Weights of a small transformer language model: untied embeddings, 128M tokens.
Each number is 128 + 32 x the weight over its row's rms, rounded and kept within 0 to 255. Layers, rows and columns count from 0. Numbers have three digits each. The size before them is the row's rms in percent of the matrix's.

# layer 4 attention value, 128x128, rms 0.241, rows 112-127, columns 0-127
095:163159118114139157087073124163102063126148114182122154070150088105096112183136168110102164139191115123155108101118107140143117141130129148108096070150155166159129177081107138086177191154144160153105139080131155091098164121127175122117151126188176131152122079158063102118107189111119117129151089107096141158058125157118188067152152110130136058156116114146062123115189115155145136115099
105:138077094158097185100147177121131121074163075131076084094142112134114128118161152146175130131136124152116099139137149084133105107121118125115103082135219166149118121106104096135154152121136118119083095138081090097124176177202111196088106089157201168171135150106136173084165091115124128109119138140150096120082106136086186117124126192108109106152091123116132072169050132086143140092078
106:170154115099137166159131158124116062128156136196100123146104116169128155086169116146105052118196118067129153131156153145100096091169211152115175066123093105121091105100204115090122118128178104155084135139094136137141106199118118080141124157155142074064159114127122118086125101151163173144081152106097143145117111097081136152145154098154096139134142142068167118118096147061092146116138
105:111163120050106127130100118033121147129159112151133058092200122121128109176173140145117183171115142115142153160125116139128134115138158120125134191125056077125114127164112070144095196090132136132123088131117136141104106123126122163080107124178116134144131159105078154116113154178161133063132105087156138118122073177115170102143083165082139133095178094188082113099140145072087104142079
111:165092119070104164185124118083063153159156149109065109126157117105118115046137123084163110129165084153109167121140089162163139151103149150101173097133063134127151171125119108152132078121101164105109121096130116107155171169110097101129098117129121115184168146127138099144173094103076111148140108146151085116077151148133076104127179161126112125174190173231085116111118151121103171079088
105:143104158160142100121141171087188126131084133140212117155187070201125125134128119123118147139100131062114141054143113162137081118134078093120106130138135151197183136119168150108183115129112155098122132115145185120145086168137113084142163076120100106186121142107154115140109195078187110127147109093111112111155141128112130134158199161128153110136135138090165107157134128162060066073162
109:153170202134141099087114141110097068118179091151152107085059128133146175222139026139154107136136109113154170113133125137123133128165091087105141171163137080118112163136100135150185133115102161146153099169127135072095147168088140066099179099112152147139136153120195114123054093101178125177090122135156152139090137162111147114105088129131165153147156139090156123121146171139126099146156
103:120176168127134136054066155146154113122103176058114100141168097177130172134147144102084148123157133139090126167129163143153093130156109140100162114070157156139106111143193100179117152145103234138152093119176140087075162081118125134177112124137190101101157159127149159155086117071122128079115193137128079077142139157140082106140141156113150083129136126137144071129167146140139160134182
107:159098132185116106056145097152151156097157189104144109074145151091098173107123064145154126117112124072078153111133115194115151150117093097111121142087048087164119130085080126092154097119171183166178150134126167135120114113103102184202112155070146124143105109179076110146111119150154155090145129112130137145165152109185139148045132095150106116109108134123168128120104104060106140116161
111:120158114167118141064135124142108180163120111122108141094115110091129145102096124145153151119113142118147134120195160141058147117153052105118203101083074145161137178144150105141160136120157124210039164107098124065060134144108072135146111133161136142129071172105119166067152187136108124146107104153105168130135119147114110120163138073152107148115137132107095082142130054173067128148121
106:122187133120095105138174205071133158127142120130133132127104120121066160182161148166130157111129194125148123103142119077141096148135045131108145103111146076120168137130148119067091111120115170137096191126152071185078110147078093128146078134124155088116092112104106135149117097100103147197121097164142102118121136126129085120197142155151146128174103116165140183183090067102069147141079
103:135099107092081124108065096119121112152124184164138130105123080128094146139123096095066156124174138195129087145126173133103056087110141066101093067153076150101161153098191133123132125133111109054154133163131152089154128170132162183087075147133101084148102119147180179162132125179097121129155125137096123088141123140170105161110146103128119206139090136171177164176103125104090149172127
104:114099125133142110161108147191083151115136097084112121133084101167167123144187182152095114135070086106123134131108143054050135224113142106094098161135117109165096075105162110100145175085104166115115139120141122114131101117177032091086162130090141081122140154131092151175149140157116141135112122166088168128133134172142190191121090128153188162162139087137145143103133110155112127093134
113:099186165139131115123153156187134135138110126046113105109088138143134146089045172097127130092094141128178140107074122142168145089114211120151123120119125149104150129158184128127168111097128123147146116117115099133127103087103190107158077140152129123205085080077070139122124092117200089072114123080080203102061094103165128159132131132122098134144117109127117174121072117124114156144103
105:104168145112108083124108120183096115113059158185151158113133098088083132147091129135156122092122105164145130140177101125099131089170123056164126104022123184094097119143097148131144189193159154109131115145135095140130088111168140132131152166180109135163097117144121112104165057103099125100150121116147042113123175092101168109176105105155194124179107111104131155129151077164112101143095
105:122083132158141090113134210060169152104102139092128135184145151164172124126140092142160124136173142154123140070102092215085132119132187128145129116129134113176134107091120140132157124165045159097169138092166050122190116136165124123080134162151155170107093116105112115131131137151162132136119108106108184082058128164116078076105063140166132117142150135103094103169131055126132127129119
# layer 4 attention output (transposed), 128x128, rms 0.214, rows 112-127, columns 0-127
105:109134095195094116083135109057122131103150117090104151179129145147177160146113129157163153125176119100108127129116176114090137125135112132140172147097141157128156185095211088109088154122120161136164113126075106132131087157161136217147145209166174116171169168133189144165114136142131142137081132140164129165114067088076118161137127147137065070084102155071105114111096137116174137107145
108:154173138142149165142133118086166153122154063108173105089166040119120086129084156139078184155072114140119094165113089141082107119170144122143111133127186146131128147097143097107128153121139139131152155152096123084138075120104151111103150156159052088107130185130121090175115151075113101139107113142134136114097121104132070134119146162123059191087199163116164078064170106134171082158111
107:159148148138192112103080067140124110145116105118079071129125074051144119172121167178118126118138197095121144212094148086158205134118086161065129135153137149135169118100081120164142179183152177151128100145130143071145117138157172179137140122140138212172123134139098158133112133110111138104123099074161099124151113148162144190146086160138135149113087149148119113147166161161140106141088
104:113129083172099142095156056155132188161134156146081166143139113151108147169146168139134179123128125122125056145094104135150135080123172162178110155156135125128091115113135163200177170170134100125108127091122098069189087052136124124137175160164122099114139109072116137122121124161094086128154143145088175089169101131089140123115105143128115073162177120040134134127082134123183140148198
109:038168121137092154139120085137098116109088094150149130117138102128183169135163165096109147119083092092134142142098182089116093144196206074148094149120162122157124163158095040105150092130143115134147102109127168130084117164128154103149119118134107154074101076098090192206090153150099114172127127120151150130101168158111189127168099143106156108200098120144131128099124100148148145108077
107:120140111123157154180164169198074067133113121082111102084109162128127101119144090151131081077089087163079136141133090190185117134086114122112140168147154142116108090124172123169129129114104091124164147142131133199128156142150104157111120147195172068196126129067203124132110136135034127132132160165130070122106188109118153105107112122099142115179142173136136155079137108154149097140110
108:093174143158182183144131144141141110112110145085166115153114169205028080116122112127135155052113223140122094114125157179120111131062130184119120105136130138169132183116120106119138123159132090098089165105091163159196096114124087179176095158093118100109113146118134133155134143130100115095100143146115128101159114137122134144148060084115106093110077122168126150173102114121108050103145
103:180180110173136093135146099134148090146172104138147115193091131180057155093112141151063091092181125122122174121089030152189135075192118108107123129146147116164178168134127087076136160138159173134177176111078116157127154212122129129116125129121132133115084123145135145118183118134180136079137111139105109170101157132133155139128111126108144123166115102047161137131133136148139154068142
105:069176147124120106132172150104053080160086128121131178153091178123096178139094128063119063098123142157100158160199102119125155113124117187125145120128104126138162110120164177138164142094141100149133145144183105149046175152151163096117159159127144125090186158083167157102178147153109092123127102046105102122105153169171064133148137129153133102118183154146090153164112159122107107122153
108:154116092159127140110083150125161115114095118154158106122090072141145140074055162127104150068130099101047107123162155084121145082109090199115157138131157163111134091117149140146143095156116158110129100078066142137087120136105137135173145097165099127125128165120128110103153116190161177137138118127152100135103107051070119128154090147147088138167204113124152165172228155128114182099095
108:170155172139149127104144083156168124110097148138167095155179087108186085126090164062178178142130104160147139166158109116150101143116129122170128095162089140130087111170122084132216162175151108152087096137064120149131146147120105228147182153120159063173144123173091109123169107178166108102178135126184112115155189161112160133135097127153122140110160126115106087092166131134135153136128
101:140141123147178060151148149105148130098092103150114105104051117134142116208068172105099106129126109105127092151157156156135127140089120057135133161150137178159094137125099143070162126147129141170097068173082090092145154126117150148135110092116129086123071138058137140102111101119067145168156123109115171181115148124101072128164112145146123161155121017171101154104085160173143133107157
109:120116106137223091122088097066163134148212132162154141107186126104156140124092103114175125128173158130137118046151057108112119108122130131161077141072151106095142114104069140105133125153115077139105156144161130146128108136102136182061120104153127084126114098090145108126040103139123107099117106142146123080127097076123160186132097089110116128137210142131151150160099124054134152123138
110:145143167084076139096079122146149139153086117131176131144057103142167136152205121106110106117152116115107137181136140128147103188161101106121115127127092143084110120090169154141105094143120091095198174131089089085167161142127133116158139080080200151080205114153121167045081190154126129159155157129106125162125122091134136148134122123157165119050163119155181129098128137092154105124175
108:187110144122130129125159157075109106105115160158129163136124164182190190076162108125075138149155136147135132107144136161106123193130103090105080086157090134126162097185169188157180127126055171167144102100124137046122131156105137145131109151139121122128056056173146104140096182114129111166142157144152153158196144091092136143148162143111066150056134142093130119157140138172141123112129
106:115087154117138167105124100112112071169066130070096179107118207169126130108072141121111105114101119086120167117125089103134120085153114089131098075098134176085081176141134160149108130076168096175111137166143092142180138146104047166101136107093130129096164105114166183129100154085120147185125134169171152094087121156140181131123162159152123165179122173139073108110175152150147079156128
# layer 4 MLP gate, 320x128, rms 0.231, rows 0-25, columns 0-127
100:086115120109151136109091139132111129135090144097124164099147140137109102154109191127117134133115106189120113144098096190097153103128153140117104156104105174124068089127125087071104138096138149139130123153078148127142152183125099118062189132134169084089082108116140156056182127123189094126108144120188069129184044169110116132087114148159068092158091075097098113125141166143061128182148
101:135146147125139110110064153153108153184093170125110156123088092160180096134155126145103153174179124145155123126097122145123063107096110150129195106151069107146123144192162109192126134080164142123116137183102138080111127140068110114091154167141125135121102133089104123110248101082124087130168141143098128126143097176137094136128151149157147059154134140143108066154114057133142078111074
094:141089122088159157152129085130106112109111090061136129110051133175179116144101180171105129163098169120093117106142122146125160086107109159165170083214134153101170128136088158140105123173104122137131141132137169141073095143121142123120123100095121157102213137106099117040146094202060150118154129171175130118134180119135159092093120144124142106107079132099105112152142147090116180194165
100:105092106146090144132097107121123125080143162100158112098124166125115090135103103123122119162118113166130082188138145108129143139189122100106125123151132131152157118180149116104113109077125104059137140161132164125091106117177159187076065152096108136131230133142126144098135137135183126127178210148181134084119156144140167228086123103098157088141153128043097151125082111065135135107107
097:127105070152125166109102169130135057154108120176159150118099136113072114125142148199153130136172077130136112138140146082121090198184120118140105115144127149128105092160053124126136118154093091102042139151148178098146126143103134092096094174108184077093178174127140140168146121141150137094151103077165131157122058172158075156139081102088081129173124125146165150144119160164064129119117
093:095119114093127087117189112135147124079079179123139155159095148068122109195134144114107146117137096105098119152149128147109137116146119119156109146125119089176159140122092119116166105131078086102159093083078102156141172077189166147165055139150109143143170058183131096104157157145135146151148099125133091091111148128179178140136075149110188164154153094134152107104074137083195147120220
101:139131118192149172136197088192144160196103200028098161140169116104099149138201101114125125156096143123111064109134144157139136137148135174131111170124189151085127121163134151049135115115095107164119131163166109168141114159148129124168077140120173126141139174116151100122128207162117097144099111149149120144076169160166123131117111141137124139156080086127131141130115109182070171110147
094:191091166127122123111123152163115146049090130133167143096136134119088146176126137109145083207106125116193132140131157143150047070085124136186139160121168157169119144143089128127158157149153117075150140126178096177117145135089129137123105054085169132203168123106144132101165107136114133155168097094124069090176149151083182141150072154163126163141171167135171090129104101150117138104116
097:093130127088114168146116151103172123135152133101135098187102096167131103160176112137132094113124131142109067149078129130124120179109170128055135167149130127105161050141072124076111150115124105119146159077134128141100090152112073105131115126163104128092104098125158217156122155115129108122126102079124124122122053172188068124210196144121119115145161150105127135174101197126064075129112
102:105187089073109108068096124137093076172105160142172111119148156080132076100112109174112162112118132213162138119158122159157148153162144181209103145119148185146142129174114106099089131122116086119138152117103150157176154109076134087173093144105098119163136114076132139115125153133092123183122130190161111118218128120140177092131127137081104117075168144125102114141136194115093106175113
104:130134101155088192149100082093140146084115127114151148205114174090119147123134109136158066106154128215148136169162126132097086174127116106143190159077126112085146081186122111127104110147139121123140123113071103114115149089180126092106177149109127119140110075148183143134088126113130152167155114191122108123121153162145135108060084204161134187112176191086164138149136135147106150070108
111:213157138128089121136096126130147135062116138127104113165157225153174147129121095175196097188069147121115128111073161154142172157074066146124161109116149130148094114121109134083104138128144148106154159134100158056119107157146151051098090097111136177167103066143086096151148113126089104111126173111100140204153178102101141133141127121121156137128122141145137094105128146172169082159112
104:139100130139122101134128158118157096129120079119177165110096149115144214096086112108126090098210193113139097164147114107128190123169112156139166147079139101128103156119161154096110087136101085115137110121146116117150117112111107145079144140093055146139133087146100113122045176117143142082196054135058146134177155160163108110123188100158058194129088128155079137149131117127110133112138
108:128113119136140121120071162131030088108115146131123149164121077203103074084133185109081166135168133119082120140124136099194072126124136075220146113060122161151151190125130169138124142142080108098121127113098122145125086094112180124130132109167115121149142109095114171164129142120191126097086134148132115155142140148180108138091141116111173078114120131049170155126064119117158153143164
095:113109162136065099157173159133125201074160152120080155128117094146121113128178141119115037123123113065177143153099125134111161140140140087155133130108026176140145194091109134125133135154100102147094117149112169105115115084107088150065096116129112085111157121127155146120113163076141137130139116111157085174132072148092155151192101138152123094161048134110108104199145135080153113105098
112:093130088108110139115153145162168112146112155132144181123065103217119150126137160107135166090074130105192162150122144165095158158161070112087137096124166145124156120110134104134082142083068096112132113165134162089077106120127132143116156186203121143123142122143148124124124119178088170184179101114125091115084141158031154043097132106142115160102081112118155098138158175100120098157153
098:157092129092084137216150167124174129103102148112078119144183092156143115135149131144131082113163113170143068178123124129074175095139153075148095136119133140149159123118141036110118116179108157151143143130125124135104145041120104063123121131125133148185143110129193141110090091123122147150141096124090083053170136101092175138152151122130140106119153081195064149136189092156146100113124
101:128177167137072075153174148126076154039121095087102163204133116154159099152151096119135092138140117139154105138144114152203119141065120149117084108089112168125084079151111170123165121155085119094120116118093106063088078107162123141155154154163122093144096089092102107105080112106157050139162146077131100118111154140138135111086115135120107131111170161101123136120090139097070078068161
101:122121109143120061105186138115118131111182143083123096099133100112115155065169127087143178087085146150172153122145123127109124095154153129197145106093103194122066119108041134124087107118147135090146120113098107116202175142097154142079098110141105130133089122129169105141069121122146140103156100128140180176154117135196167083143147060077114180153143135095068121118107180146108091127081
101:131171124124120113162088142127103086058143147117099166091183193094135151121067177111086108160082075164130151135150157136099111154165102111196114099106129102105140156163113193151058135150132150100121171126123110212132155100165098084134130123168155127121098124082172115132171120137150100193199152130114135161084075091186071138172108119134137096121120135165108117149150135100111153178088
099:144051085107171127079098136133147118074136112146153122137122107149104091154091123127146087120125145099121127080115139196143148072120179072106125102080123144123145156099161139116074078166147133133120151083128107163149122167156158146121131094131065099159124081139120123138126157117136172144127109088095165095204129095105063189122193175122157146081174125060148068071112175170174139102151
093:148115173178117134157131133193120195179119124162097146120112159141161125074121132100075109150088107058166208149190118100127077118099104116133101125108149105089119117102145213112104112134125095179196094092079114125119174128094118142156177137141145109073117096088182130122121128134143118127109174165103146115134087100151144160081080133113192186106101125165160077147095108142125159176150
095:114134155146064101094173107093086076190110095136187101174152126159154155187147139158133082119099114180128124119171097173120108150105176050138130106115139108108194117142125187192154139139202124139083181103097143131109097164119115108132180141137164085181148110087161139130134110105110113169130141052185132130075101185120111112152172134127153183110156105116102101108120112147098143100145
094:178098091120101148159094106104080137182110157136111157136192128112171150104140092076123097086153139160119219078146100092133082099112138102103190121131109138136136131098103125123129136146087128214131116100189121155120126158099108130110127129150159068133153049112074141165114170158078146147122156134173121081172180123137178166126150113155131073093193149101147134139155127055098135163148
097:104140066189149126154118129118155123101109109076065175141185115112097168150181128123165112155149128157083153155149091138152092156074083146116093133156103121119100091037086087128162245134167132140127128125109130160139144127097165089082150122136099122161140108088132128120046165158137123135121091144157133081095162148128171131101111139162152105052136125141121160133098129152131161116048
105:158068101145103147082135108156112105151089070162110134148114112136135143162115105088123122127185141160086143115115071112064134144126173112171187155122133100127166216109095116135069109072123090097085129123118187126187155117089164139112137158084206145121108155103153124099185168111178117149167126141147128089160074125137070124149152106158101130147068169152115183185111128125170125095102
# layer 4 MLP up, 320x128, rms 0.217, rows 0-25, columns 0-127
100:126099100112071122170102156141132073198141124078151165149151088088098155167112208162119133075096090128093109105122176066101155158151175170107149073103152069162151112109168136114143159124140088137048114170095110081138138172155121139137151177143123141112122104096157135148146160152152128134140139090145095118116124167102137137131173164160138170188069102139102116120144126107077227139104
095:133119107153122170161104124118162142058111172140068151115107138178106087159110130138142111113158105137153204103109160171125145155125136140057163076105140104175099123125093108134100142157105082163147127127168162118128069076099089078142078159087078112074129066156098052141110097140186143151119169137148167133122109088097080099165194121101133056123163118135121081096170148156125116147145
095:140153132087100135171069102086121076129092115146054096113148132137171181198079084157140153179131106107118120093052098151084145101170092130096139166144115100141170077119156065154129123106137158152141185169130077119146088106122198163119180147095118211143105130121153133189103107175104140141117107099120119155114107131167118076122106111090178094108147126171135127094117106129124104077094
096:101091105114140058092133116128145151088175124107187185097126111166131148108104080078139175097101102137143133158080109150107061095146106178124132096089121156070146129147134115162118089103144133125123122130113127152167138113175147086147112156201083189132143136132165115127060117180137179068101149043121135113088135163052158149139133094101184152127102103135163136087111132093114087191128
090:104134174089118174138127135090148136135078136118150126134148096145124162145091094165194154122139104097138187105089135097136174112071155090139153163154081069111119189146144081142088174156162101067155132144085162107155115101170103125117110122106072087163102103094136097101129092087166105136209161116090122115195149092077190070149100114091149093099163122108131147188100139165131127167107
097:151144125107063128138127125177084126151116120068103076150158162148116182176133095141117182157108135107122156107132155207147091089100128159107116105151098097112154111141130088150153184147121131167124182145088117122119160221153153162196196162141153138109123095091123095141097180182057112118125118141157150090079133114078116151136079107063185108161118168155103147124149121155105165097145
096:117051112123110098079125115097171091106166102109141107194114157148124137121047130118186122133136109106168087128167133127135092124072128147115161107078123037071113120128095139107154138146129096103130120126098121093123104168075151157159073072196156056176142133091115066142106144111129139128104085142155160158091098123080118142156186075104120114103118125119180093160150113144125098129057
092:057163107089100165163121174158115131109101143156168129092167111160178129152125112139129139109091144126128140027081160090101166167146116169155168057157130183102118175147178191104204103123107118089146108135122131141141103107117187135108097135115137158169150126123125192149149135109128155110156075073135125122139157108108153084158090187172169126138056144116129108118151087117151171070127
102:156101130125137124128094061075168138087083111076151116156127136067118088112145137111157067061191131097185076108091124151129159091063133130138135112110135169102133133090104150104157174145134110165155085176081168135129112162115143081090097152092144063089143200110145128100131083127139102052095088145119177176115117108144178110141074146143114192123128134137149113113092107107157150101167
105:124099096179158150128153071133136134096093131193107137129121102166080112136185137145143137138107130125142153175137103037160162152111037140069121112096125120216150144157141149212109097143056172187152172123171158123138118156125153099101178132108109144110126103096108121112150098113119131135119132138071153124118164109072146145163150144083208142149118088147145083122170093139153121137173
106:111125138104130133157159120178098130064091153130141136149111126114076069121066079130187178153089096145172156100125139129150136135108172134063103123112056103107175162113101147135101136097152125073118115114151136137110165106071086158112110170111083105127062142166129108074172149130122103157126154168230096151156118082125084052136116149070144105102159119135106096169139065137114100114141
104:075132161136170175158110100098082130145104097150108198130143120128161103138202093120151168119136118138052087092191180106100102155091065105098116090128148095151099146119141108118101141084139175099094126207061135129145160107155111141117095155144162106141098093136152107136190033154106148083139095109213113141149128117156090143141133121171106114096143154117164104124168155115155120088119
099:109121124193073128128110167059091138164086183120114058050132118155136112100163117127143170144146078099151079147095133156131129128135066120119147122140183178160140122158115135167161156144085176211070141085160166122125123079114129164151096163144121139113135136083093107128156144153129130100042124116164129152142122150116113070149116182066181117113084092126116165139172140121170139099151
104:171043116090135144111141152192142113098151139119134169118106131134131112142126099094182106100124125114187171106127159142119091114085136178093101141152102107091124130113127062171073082063127172163117172154128125169062116129090097109082148092143119076106165133101206135141149144147122145086089142145130114093150145138135108020152198137158136123195093135114136088139151103159106179123136
109:141093135113143149128105064170049120130121129168129163094133102147140107146149145099145140112203144206193150102096160131136074157146136112085156083079105115128126125119184120141138162089124124094080064138166151081190186122071076118174121151063153128160116199109141126119114180125146118090140117112139156131082130151117125119080136190112162109172125182108142112154121183121117141181103
104:163172113112144088178121145134170121131101143092117126172120133140113120095149168117116170111119139129157110154134165134112122167106099105131123148091144097152154099093033137090140124108158153095139120127165149125142136143111099115134156103214155120092110083177093063205138140071141156081113171060140107157133125133056230142102092095127137120115136096142134074121156145135035065139107
093:243138133096124145130101079146160108150097146129159112167197108199089122117099149133145097164174126145112153083082129105125140128134107156144139118085123126175079138088125162129104082083188120134121161076181107132136052135156129085084113129122116111134093127135082128078115095113144127119074134108126108172126087132151149119068152120125106168163140088148113094065087024139135097112120
106:136096094119122136124114088142167155147187112107125114159139190136136116158121111077125094180118150077079200097103157129193151090164142198140125118080121111143070112119162115136085161095179128113120151141127115130160170140109046162189133128111129160189141145168154173114127141081077149075111134132046170134117110161105156156113098092145140149126181146103083131131117089099100124070069
097:132111157142111113107180174088146135104114119134149150122136073106059089103170172082150105134134129168108181164123157158074161130153080107187068123157110206211107138083127073157182134092124060156119163113158131158137128091170122142140119130089061131095144095124135073137075160112117154180160111135149120108144159110160091130145151129111141188154159123119088080133181119179115126153156
102:152129168113133157106175122182068109140109103084127144140125142137142132175100084144142142189093091149148124134103187107187117079079144147080119045106079148109086067172105128100167099166163093122095107132141094155155084203137110163083105101115157109113144185154133160148113139142107161161116127149177135147110169093154133064155160099179139104094125129105157179111143188187151163122098
102:167167135064080127148110110145110158155147069165107076106094098129130129130067110189099145148131143137189192169115135083188174117116171140098078173095125111107166088142148058117126097109151087121173087137141137122166109143133109109078123168105136137160142122126138094090132110105187082152158092139166150142114121090092137084113098128098093184100158119076095039142127131140118129157204
100:110122131143134165136115144062102152132190090190143157160140086127147119125149133147119171036180107103102134116117134125166194067155107153104205121146151134152148158097133112131053130114150151138147132087094118060142124104113150130059092119098082121135118136144190147118115142131102087119144170123116102090183124157077150064053161114136167118160144113093065131186100151142123148168097
098:199159093137145097123122157119123137127152116171099172153178148110163147149145127078138098114163094140078143111159130105121095157122154149122101113108163177143111184036137107142109113108079191129155086070120126077129144103138123135093096108113098135139178077185051170137155147081100123166097128145111118094119154040113108151090113181135091096200161142122135151137102166140135164070081
090:134130150156215086186142156135142085109133148151164127099141159095162095193102167088123109089121139139141168118097139104114197120126159122076124115139105138163170051133096142092109073134103131162134124115147159097126088109128189059143128132071135169196114144118166135160119153127128182095153145164168059151122139111113165120118051144132135106196106142126056094163096141169101127103123
101:094154172111119119126127088103180131175157074101150147097170129110111102141086196185200144162161132107128128124083132151092153220118110126112075078075141126201175121162111219101149071156085133109110151098134130102111076131152090099117164169149153155070117103090088083112090141095096143136153134103124137112107133117110095152153094114138116192110137168129172088125123113167142113139151
101:091087134121106132166140155111124086130066138106105111165066093117154133104128229148149083162126128117173098070115145102125081078132123099195115202157124095104143138173106078131098101164126134152159149124123114134166184138131092092093215168137105129083063112130132118122184123123108044130132171140099149147126123117149125113131140143157098102150150134120136126147145129098125063078212
# layer 4 MLP down (transposed), 320x128, rms 0.217, rows 0-24, columns 0-127
096:107125077185136144103092124132133121109129172152164137139135156182115127126117109122128163126120174149123136097082185168185113083144147152146085083157125201141113178101157182097143145132124091144161117146088130111099110128173130162148106124087158109136195181179090075102115044174093199128171135109143133109108133101151160118092132074074166110154179196117080184135146088126150165125120
094:156105101138110108115099134131082146154198166106060142129112142138152132119122136083141194125111125162111149122113117158111157109155078136102097149179073126161142119148149107137103129093115141037144132172119091210112111153101132103092143118157197184165106065120082110197098098133148143098177137152077190148209112117123097121146145148103168122133114131083137136154116093048116086101160
091:076134133112116152142091149099170119167138161158144153109082087136168125169164092151153104109134137100081088126132156092106116125171120143113145082116165120118218123135085140183122129185133135134138051158115100120077137202194112128098120164102166141160160090138136125140129102167152039097189100100194080146098050111120094142079144147136139182153096134157099112096135146127092092141137
102:103101120118076174254068131105125160096152113121050098120073165099117129143134085149120100151118164073169119112183117106152123083103119097182136092087168128075131106160133101152133127144144103122088121121140109102079159084140163126153117166071103142143062132142177163164135159172138160122136106145087170126198140138173162098119157067165103113172130127139107159162137139100108150118137
095:158133078157096146205093087134107132104126107152143108131107145119165087080113100092101096067138166136182100104105103133140089148156111145118114136121170146151101065129121140147149118114139117110131116128162160191063096156064171093180138068086115194088133156078136114129121148099103153096113108063136111134151102088175152161184172128141155080176088116177119141117169120143057127110195
098:072157089114081167161119122109054136158162167074155152148153116135128145096147113131187166086117105081146137096085172105183158127135131127161121143116141069156134123121123105129126160179114104124043171185081095170061094130139188117141127159114073167116147136107088150165142201144092109121066166116117113086110144137095145147126092108120132151166143072126085156132067140154083113142082
098:135194158128126140104139121145141038150144171146169073142122071101126096144114095093110114123187136144139124122097058173128180145078186079175128136078110139094120138189134158128196081116126133147164113123131156198142121044079120162152092102100152158078105140110141170141171172164122166105130108136130126171091182066097113105128107167122113094072107126103084132113115137111123138128147
098:088118124159144103135144121101139040146140096100107161139156179136109130115162181144137121104161140134115128128110109151123084142162186101090082140144073143111117176125133102169074125116084122119058159078118109164150151165125122202172094079076183072211120137152076175096138137113104125125078179130082125099146079205153141077133157117135116096101134129100128109103103114168094098157093
104:096184134194146090095097135102163104113143089157156123115175159078130125130164168167151158178107165115175151138160101132130222108174112092192125098087142115160174143124131145061112139106126080124131113147105115109132103097041156137158085144153175079135162142136064125140146097189109139102155150124147141133106191073146102181091174118155155163138099113150119123075103121117101097096168
101:116139153157144107104146156077116101152133091120101113118133107131106146137124169094085171098149095150094123153119090169134143112116132076102093122136117152167140157132103193099100156121152125071102152130112146074135172156138055107065090107082196111150102153206141092120090138149105142157136122157145174108142068143105075171078044124088131124161117200080065146181182131120116140080121
105:109135137124130104107068113146103086153151121077143129124143149169133100183121117096054115139123125108100203107144131124105108085141124154123120157101127142177162139095129115116080159104163175157090125154154142112189107150057132116122153174126156167145142153181174123172082108139080086211189168131148194140138156106163141137143136159137130217123132134086086145143170054108072174132142
100:102149093124102167110130132101176143163149145091128132070069121110157129118098145132169097091067183084076147170120136139157180171082102120118074130098143116136179059122118164150125083144116086138121088136129137117128153146170120120104141138183169166168156183131140103140107075171086103169183064082143069077143085159146115101163123098070117092113102127133140147146090163174153065123161
100:121130172066183152107088095076197154169087143109156186153145155104088146091169163157107136085092148102088120105091088086088146205122166123112149132135122086169118144106100129145125177125104158162150087156172154099088060147093127113107131120133166151179186116138156052169139093171118130129169092106159151151159135112124102083130136050106106141173140110121162147082100140151125163103137
102:147066103150102127125104191138144115110074145175117120165050088113138125134136166080101149123096063180156121106148098102176105114088164082134160186128116097143145157114128185068145067097101114159161120036085128107135109092091164089159116075136123142116128072145095139121125167073137145122140110110106135148150185135140121129100152154141208153135120102114130108089133112116069112127203
098:154133112115083134134136101131152179125153144151133128155159109142208082130118110116162103184124154143136059130121078153139085140155128095164133141117181123153114086124175188132188066115163163225183097128190123144118142130174131110107072139125145124123138067081144118133118108089197126201166134136108168087200092122126095115150129164169096176134115115178125111109132077138120114158123
095:091117114161128112097128106131144165130112079136144075141148116179143108116099090089094104203159119119129173155148090150032146096104135155166072113146113121074123174154179151117080106139154113165116167094139071171115129132112212154146121147092076166123113121099128135107119129152163087172107111163158100175156177111172093161135162119170140127130111072181081118154148145088157204087114
099:144156150140078124195137113133137151097189060141132153129077111103129145113131125111172200135044147136144138107079109102097155178121141130190084132206148157179144086153155166148159113172115101170107165078107110190136166089138135180095158137155116148119109122160150148124114128153148118083122090160153161150051123106132121154140130203133133140100136190135173163184079129147112104126154
107:126108147168127201123080109132105120122104141153087111089128125139149156089122131087089076124164129151122120141165097081157133143099126114078096124143149130153121109094121180142105094136120141147186221189149135109156108124155158122182146073095131157162179104177189189127093123122188158116140152116215069131126120093129129106085129116168166101082142097158129076092096172101107055101144
107:137134185135088131105122133137153154078108120136146095099171070165125046128141115080203139161126119156164143117137106147145139115092127180189155213123118075149114161150166081101155151113183118170173137159150116154133082179152179112083181144139153130148125182137117047106105110142165110178146179134150107103093138152109083104130071168151163148150151130147152184132112097177140113111110
105:107064108136163126134152098139135136138068130140117108154105131156136113157167117125197147125114103187082112204151127172182160112163155211153083105115131074091103106160141064163114162134179102134157084134096074110125121160133113105155103134115158135112051058180120139134124178160131120110119156156139072155140104172130107154139151160172142175032167113109137129138102126178094118129130
102:125144135191163078178099156132152167149116121133151151137068116186160178187127145132130132140122094133072157135167109152164139142101179113110142153137152184128168150060173121160123158149157110179135183155135156202167140123177121121104110149122150102153192099095135139097077151115177170126175182084128115135113121117093110156230090155151135143113137129122093126140109135074117199093158
097:126122121139177093083112190104093125124104117113141055159152104150194147138142102063109139183152138200141133190072129148099106091114114159131132138164138122137105150147142131172167081075123120116077127107149142111107152133091100115096123072151116090120164202193125138067166130133149160143100091178135104129121193117138103107089091130098083151077131137199138128059183170147134118128162
100:118128124113102182134134092154158062086146121093139170125103179151107110142141173084124160071187131182111098165166096119132142102057111159094163110164138116095122111115163106114150097163178128100230150071122139086177160156067104179146119131137145133167144059113163094146148094113170161124108155107129125152140117096150159103128183083150127142198174128120131140164085100160125120147071
093:123162097166137124194128106093110132091172105133063104068086172096080145171166137126139202128145141174178132067147147156189139148163101151127135099148137159104139126124111160159124134127154144101087109079122155068128153110139134200132116079158151139105160126133154120088188145132156037099101103161090140129130113212118124099135107103091157141088139105187102207106116117105147110139094
097:168112054139076106145156155141089097089159144119147131140116195112170141156162115172156060052165182105136101118114067162149091130126080136127156140143197054101166127155135096156134060072139172137132132102108152107119147097123081154146117096129138089129088138139127122092172165116125181193133065100125109107105157087120146135126115120113179148145207112120060141118140123120100109111116